From a checkpoint of a small transformer trained on Wikipedia: 61.1M parameters.
Each number is 500 + 50 x the weight over its row's rms, rounded and kept within 0 to 999. Layers, rows and columns count from 0. Numbers have three digits each. The size before them is the row's rms in percent of the matrix's.

# up: layer 3 MLP up, 3072x768, rms 0.0223, rows 96-127, columns 480-575
# down: layer 3 MLP down (transposed), 3072x768, rms 0.0183, rows 96-127, columns 480-575
up96 093:611501450560493477544523475479478528514544409410546392438547492542507476431564419564469610522544489501381491425473529526454536490563420414602488471532489466545480390531557517476485491539518504484476549564511498537521556528636557490604409520561561520518525609456526528352485549586487402530
down96 093:441566481471463509591479543490523480449483529450492542617532462473519481504497554554510494467522463648492582555499601493445452381520497510543556450490523574577443595493510511563462474515512481520505487496442486480508491529557567501425466408439513499472469546497548651607556555473466551461
up97 111:544480393508541518542456524476489490528506521520577455473466518520410498497490474462484506528505530454460443470447431547489465505458401476558461553436481488471464434521503525535505539536468539460497491558526543494524557500555564540477576519478483607468477477464494476448526469481487547629
down97 121:486504495537513502485515502517452522489522447573372483501470541559563452486547516603521474494465442412461554524558512482495583504460520508516564582456497569521509449491573396443416457498440429497429446626555547616581389506419411520513477498494575436574434499519481411456530437442473533602
up98 102:538547513507521530531479527470496562524547476463497465447563504514466546488453556504489539520572387523559464486486438474495535534493436497491551548544420517549458580487527581432495438542431496458497530533488592566483531519538558545470545658526526422488458585553586477512583440486504536512
down98 103:413477490535464561628491545437524421578474471465413600565456458563511502512534538420495599463411613581544578479489499587511549459569472466450435514445593500552484469495566527581484468475438622503546504539504531507519644500488504452560492490528521536507500468461426432460454467479499497548
up99 104:468624519589550587420424498470487485513607501478523474382579512408605561495475510483455523519525524475478426427569598481497544527421497469523466549521479474535449565516445436505516471614466487483430511526454522622530503572543463554479475455526483601474515543459511453520465483521518467510
down99 110:524518505493577376537601651593481534470434528512474451551587505458426598486584492573531411520486449451503554468519395534510531535480525391508587505505569458442484455365517518481457517493573461568564488527506470567525470571574498482405540476546452525552405548466527549591484461496487496508
up100 157:568609476462448595495420477518529525465568409532515544539513460442553477423470467467510549482498513463550524440499447562464549507505547480462538543530539480568463410468500528536503534470359398480518459582487515503443417480491445509534487477577563564514528542472548381547523456522494448492
down100 073:529548503493483500517455526553496500526523501504500453513485453499484483499494524484511506493475469513548473518497439507528543511510527540483514509515523501490488510472506541597497491464498247508490519486536506482478517481544492505525480466511484526473504478524506433517482548474545487513
up101 096:449492471437432538526430441463403486480490420493479542409439513535527506419391531451481551571533558505409420522459551434492455440425492490419531588524456522424474574508554543423453433456429491423494455584428524472542555537443514499480484567546485427500439463499554498447506503484493501562
down101 090:516505453509544565466517532490539506461492398462421527449539467521521482485517568456474549510429518554541468504435503497488534518460510581422453457435511462533436525456457473575512485483523491490587510549486481420500503490536385510452465546457457496549505521504560438470554502577568447547
up102 104:549465471551485515475451434491489462538459469509531509561536438500363510551505452542501302444506450545449437540518503442528403535500385467449573521540409449529468537425506610424546526509514507475513515458518519528498409531468438478503551556556448458528655492469505474522518585569416485476
down102 106:474506520470505451441454461485605429554507442513567500518484538506369479477454463545519598475519483487443534570576561479501521434465468414485480538686449563533505527512477451408508475513525549494512448508515450447453470508467431548550620473501569474435486417500402491552489480487551432606
up103 098:507519455559556507440376479458480520496473438469507544364443546450412552520518513359489535521559570536427546483480544543461475547513515545614621439377518533490509487519595411470494498467429535492492528443549512453499531539494467401537502573523465479512496497583577444438527440425603499572
down103 100:523504580506458529543509500459535478518507540611419439462577582467443476526522464460548535526498463535451562507495534540475646420395520510480498522521518497485522485475511483565474420594503577491477469526447531410447489487458453539557551439502448467471575492372500426471562496546527511518
up104 101:572512483519438497380486497436516558547466483514473470422436480540432456532560509577501562484528483579491503511449551493486447477559464483507447461500501432427549540572605664453544487507427506488431512486510371488471415465564605502504544540523484552478548565515493456532494487503525511475
down104 101:528425456469501520559519560369609609515488513510494602515507558547557461523500537501539547551529365425455401485461480490524498446489519503541485492409443411467543488483457508529401494495552469489482442539467513495430450486514444544464447483539483481512557544488573447524531541461491555518
up105 095:556530427492466502525484428503561506472511571581547463460514440528566471493550495427419538487541497505566521509431524522467569574480549424527549482558473608482526598516500502529508464405522571545458467476432571595595438476457521631532406444565550522517350515509465434476491551483564491611
down105 092:477527459469560455530535517536446493532571391480527476480455503543483463477455490430554487588387480483466475486523538507566485440427425547532547444466558577468456454574571485491529559519447511511453494485529505476519506508528477423454524505420478469452524465424557443490489513483525487477
up106 105:430567481467503637539407354480538497518528457518481525417568627467469495517558525532539529540479551566466464432484461408415469489483408455530449531519533535485492448498456472564610495361459518483587509485505473591547484502437465503510474531514459540569505378547463428536558396507578413485
down106 108:456459487475444427543508475455483581570543578561629504505495522538412485579482590496582544528492587457508525441487550497481510478536399501418515455537481563595510365493414497559474522444470413554396557385581505503537517457562441521543508437497490486536496578589500522476507529404601515507
up107 113:415615533516480505523549506462506414533569485503436482518500508435518563518469507439584544503551419537594465376470588422425525512608583506438456527523467569486438491415482479488519451462544600540533495478543550471511391613625553499477525488481549531498508418570512517529495513471574515590
down107 122:367492516425496528540499530492436513491478415544440468484450424469432567414560439544521483542453444536495462507573475484526446485465542477389566487506523476539508489432547536514534517507515530489440565494486482448524490519625503475488411462489562507477514521582522310481440475527516480565
up108 099:544559466454550452570551543496513504429488473441479497439540552476509394448406493516465494510554452600508431494483515467557570460392540440390594581481512456414526482545469482480399583535549547488529586470495461490553513561532455445412405470530483467471482582437465436494485548497552495495
down108 101:441557472501412566427597550518501505385432507469410423542617438463506511489431512523543509553440418520480525498535419568550515508506508553439437474500521437502489460509485507482560594498540445472519477416501539491463394450554497455465585572521441426446381558553461511536507548400390533475
up109 100:598577525588524540401542475522504606501485476557416433509487532558429507422585545472430510445564452532532513505495571517511456558566483510483491509555505473452584503520485530470566450377508436507572472521516522517501512553542446415464451537481409569435454392514561437530544492491457489474
down109 103:507516498515479522465461388490507511496459554536470500435573446531454508428491426536338482493553502490532501566507538542435494573374408475567535355498529455576460553452499512539466503614541517512563527533590448504522443537563589487494537470470507456452484392474608472413436503539524479442
up110 098:524546470528474511448488498498503463494560461449487469492515548524477523540510577500461530504526559513416493469523491416386509424413428513347528591454468507467486445471500551420513516477509495487628453486561607569402455515576465511461528528526455455390508481548562462392539522527445624460
down110 098:556559469557561472481465491507609480478432427508534494481442399462448509462482495497561431425507568508434468500472487492507469545407544434471468533445466492562476473438525466535504520584522461609483572508526502481472516451503634512581402465459381430542512523435447505501470465450444481557
up111 100:475512453441373483489496443488459435635599472479437511523461539484474543515543617459500524499498576453518507467546477462591446485452473439530530490472505488533471526481464523504463530526449575492606490460551510608482529473522522482559529546509449437493463443500554538607558479553528504418
down111 098:497475476509539485459544514524398482495488522523449464461629500526541558464516425541486530462625543615533449472483544537479449593530415504429443530453554535515464397573457533467594554524435446418495457487537472486490504497400462501491429564547521458526618438537506493496511516463485498481
up112 101:476515530463451588543460554451475514485520485551465441598450507549463482388473424517582619547488490516476455475478581576468524341442570448524411503513514558434581558447538527498518483506494484462539479454435393516482565467505393562523537526522514514476410530329497508407427504519481472457
down112 102:511507468458468497527515471504590539561601552461414477470441499447515524534492523363450453445582461463575511381354401496573602558447470501469428499531510496505609484554476474572566476564550472517466498584588521395566491518525488522584560499505482513576565478524555481462552455533525482591
up113 101:486451493507410514475486556472505541521532507434499536465489452528525467516508469582463533511566536523436531470627477508387557443542475431448510482592449429518534496450515594442592508526488494428450561481509444518366487508465501469493490505523506484498466514461380434610522542396492516463
down113 099:543414479515519568534416491555464524515567521478525478478509446506539600396491472481556564468453574462507500453483476462365468537467400559413513520462385424531531490589526535515546554531479505418415548429425546495432521491538521536494433564434439461487443562437431572483478474426488504416
up114 088:533479425394467505541514458465424495436460506568509527470536407428541495498509503556583554462506499462527494469458573493404520513596493430513553591483537610490572456475560615580456483515502508478419482612521457509477508526449592475548482566564537477545465462499540556515476538595566443497
down114 081:520460577585463520490482570475571428562503491434411485478485506536473521493527487399493433524508480551482504501514500457506467512416507496450498505567554391431456493452493460464492564470507580580550396472541455541487509511497438443481481394495453517431473463458479495550508432486442537510
up115 102:526498465443446564481415478484528450501484465466458514476512503527478436530526475512436494455464452422444469449528529588513515536550464506532544520485523560426524443592407529548428507576501580502470568565511531461549584538492461542557532538563507525525490477497498433419361562518524574585
down115 106:530454458454554456507507579451519513497496494507455498545464610450550487521441570452491535392462460492499536549566465504528467429465562522405481530480603483508453516436437550547469392561532511486410544497601488520442428473553415406485482606485614441515523500488557513469472537514444544490
up116 102:509509472514470511498529406478527499506472513468470535464517635458552560531489532483515539494522541598501466423469507483424543443453548449524591510528487508419447504506506432518561579532407457567554515601483578618481504444533496530515499541496477566459513480597437433478531464473543379402
down116 101:440553504422456468482578579541509518547522514550527548584529490537502467471576432411461536515501509565537541443581517426480504490570506435451513503544512525471577453609539535496502550488470486497616472450557519479530497543416500534453526441497567522442483542462529524449520449440564451405
up117 093:451608464456469522591361495516551649537545524605541476446562516514456496522520467540417470567554513451578462440517605491502426531509448497589473555472466531435406473514478545548496451443590502485479523572542595552429500539536471479424552545534582594444612452462511533520591479543502501456
down117 088:582532466476469553650555565473580521434434463531485512433436516560602493508534501513508532528431424504421671549508484533491459515443538580499482514427573468456552471491481411453568559475494442414405426553584441519481573517563518551480559513530436437522481471520487590527516448530490621567
up118 092:539444423575548501610456463494509391491471457455502490486554365435548494435450491448545498525505571537475538477485432634372540475426482443555460485593478528514571489556582538550581452480522514507447608510408530486478442469544522548459547454497475461480591481560501514487512458462605494476
down118 087:543474483544512473502522506467491566447540476550387556533510525479511480499480531463544476466499569531464480572445550518576591475561598537479524453482600391506429463439482498460487482567433506518542523502495572507487579508548526580500405415464509467478461536528535464457497575548485477546
up119 169:586616462453535568530453431490527549470519443557556543539505378431471555475423460419448536497519528417579479437497411536374512478470538456483484530537531476542502462460488537541503478502409391465451439524515529515493424475491453488585478429521516497463516522484481364541496477464498502474
down119 076:478524477503514520517498535586488519555490480514508472490491539465517474509486512484503559493490440496541434461487472514525491518484514550507481483533549484493545494388505490538538471469489286505538493478521496483489488512546500480537451479488496496478473496516500438477511469509489442531
up120 112:510507532422406485488553498462457487522625495461481526419458633558450476474468556522481597437509539473488378429447455491504569506515495457442576501524470656468535551556501565438526479520455478446607476477469420517487568521620576499566571479475393517591503522510487482442465515484458481506
down120 134:451444476503435489394543609510457457463560479467514508525587644518493475492437475443493566479378491436419441522515458533448585476373469501516477478500528484498571516441517542408471373484509497521441550580542451451496516508572533486542485572544420564548533501467550525441451465487494509600
up121 108:524517472495525607487385483490534498501548537467508495511495484574491420442436519557465508573598469556498479535482430516440488517535567448496485550571537482432421522521496515541558542534499494543500538485447482495540496484551411483507454434535519534475543482441484497517500473512442518526
down121 122:536522628467495388450499468506572570462456503444573490490503439565508556434571498440531451534573462588533573543466480507494501469485491488502412520393559569459531579404459538534473579434488603478491374466478537497477465502529477482495423486579379405464395436521506463458603488556475576535
up122 084:477444541325431523512477445504417560501506462487521507478575531495498455506508545551523486606538428569454448536329546520442452499527506501512551368614505541470473414524539489463527426517490580509503494503460420495460517541516531440517470543510511447471452423412516503604556397497495501413
down122 069:452570403602512519565513504482476524621534544468572474527523456471500443484568377441552511441466518433476558497393474582535520456505537456440466482528596459561540536511526495652522494455578459515473535489459455571498397461534497538528450534544438447515490566547542423473387585467510543488
up123 098:515585498549489558432475559486507465525527525516415512461447562469441447450497614521440431426506456439536390441485503488453536599524494540477492477520495636568585524442581517575522481557482449530546557538470490505481476540477381489506527438477404588490570466616499390467473497549571464452
down123 102:501418457523556483439481548519437478511467436495501467462422591565423423506518497522435442638491465494597558463550553489513486481430431411476502506557448573560580455548447467556534527554499433573453499495504473466445554426516557630482420494485488577462453463557490475467553435377443520451
up124 104:569540430496526532517426419451476525667541437478487492433507489501464451512509586480511581352550449506492467506459467417546501483463507467433521543480541455472467549574498483465568549449408462496549525524467485575435465523494495537524419553527418514560444575506465412521415416525577464460
down124 104:492557428472538522464566496486419484465536468589470498563479522494508454542481436385536563449592504434416550532471524536527478479557529547479453478493439479552614468440470483528429436488570477534458434593494557509525469541527472611511471466527505477412615491526487539457542469445512428483
up125 092:517492490503478538504380482472496518518523414500491507461456470537453455434560478565466602491575465541531469406574540573496508561483637502523646546531504548450517574509569510472468522497452538467514561536531609475472507549486534438551511551575485560480417509559487486519399455456566511480
down125 091:535492539519515463505480497554453532487545513415408520524564548537486554512536586519547444627507506469500570422517459521529562446575477454562570472525368509541468468517483477516585426398532508539456507493516469446521587475507554534425545509480533482509479484505465451438428471447527530463
up126 101:525518464532432503433550450454491504555559459534505531458539528554563445468555535528397569413502456527551461524467479496477560516450527497446479489501432542437464459461517542494587457437352435436477481389512516517479483523586508447520508531563486500543519469555539461464536603454574493529
down126 102:498477552512511508494486480545452564551524524487459489467597488426544550475614510423425437514501505481486433511484423502493588427470509489464524539489490463498384466518464466516454482536379455472476528487543554526556452433479549491503502517552457557581507447516477457464516409512513499449
up127 096:435512453505544556453457495498432411531534448425595460369469386506496516444545517538433524477512523492510474498497500479510444501565519450613570526418460576505412390472514480442471464513529450522600584527493559482557520520471547562482464516569517469488502487560576524514604461426403504503
down127 101:519526403481446523587491551450466461463563527585446520492525434538490528422491470441551650486597534556585452511459529496435544448494577510504476537522569480557417484484504590464476558460472517478411454531533386529496446436559517558484509496540501574547463481525544508471517489574468540484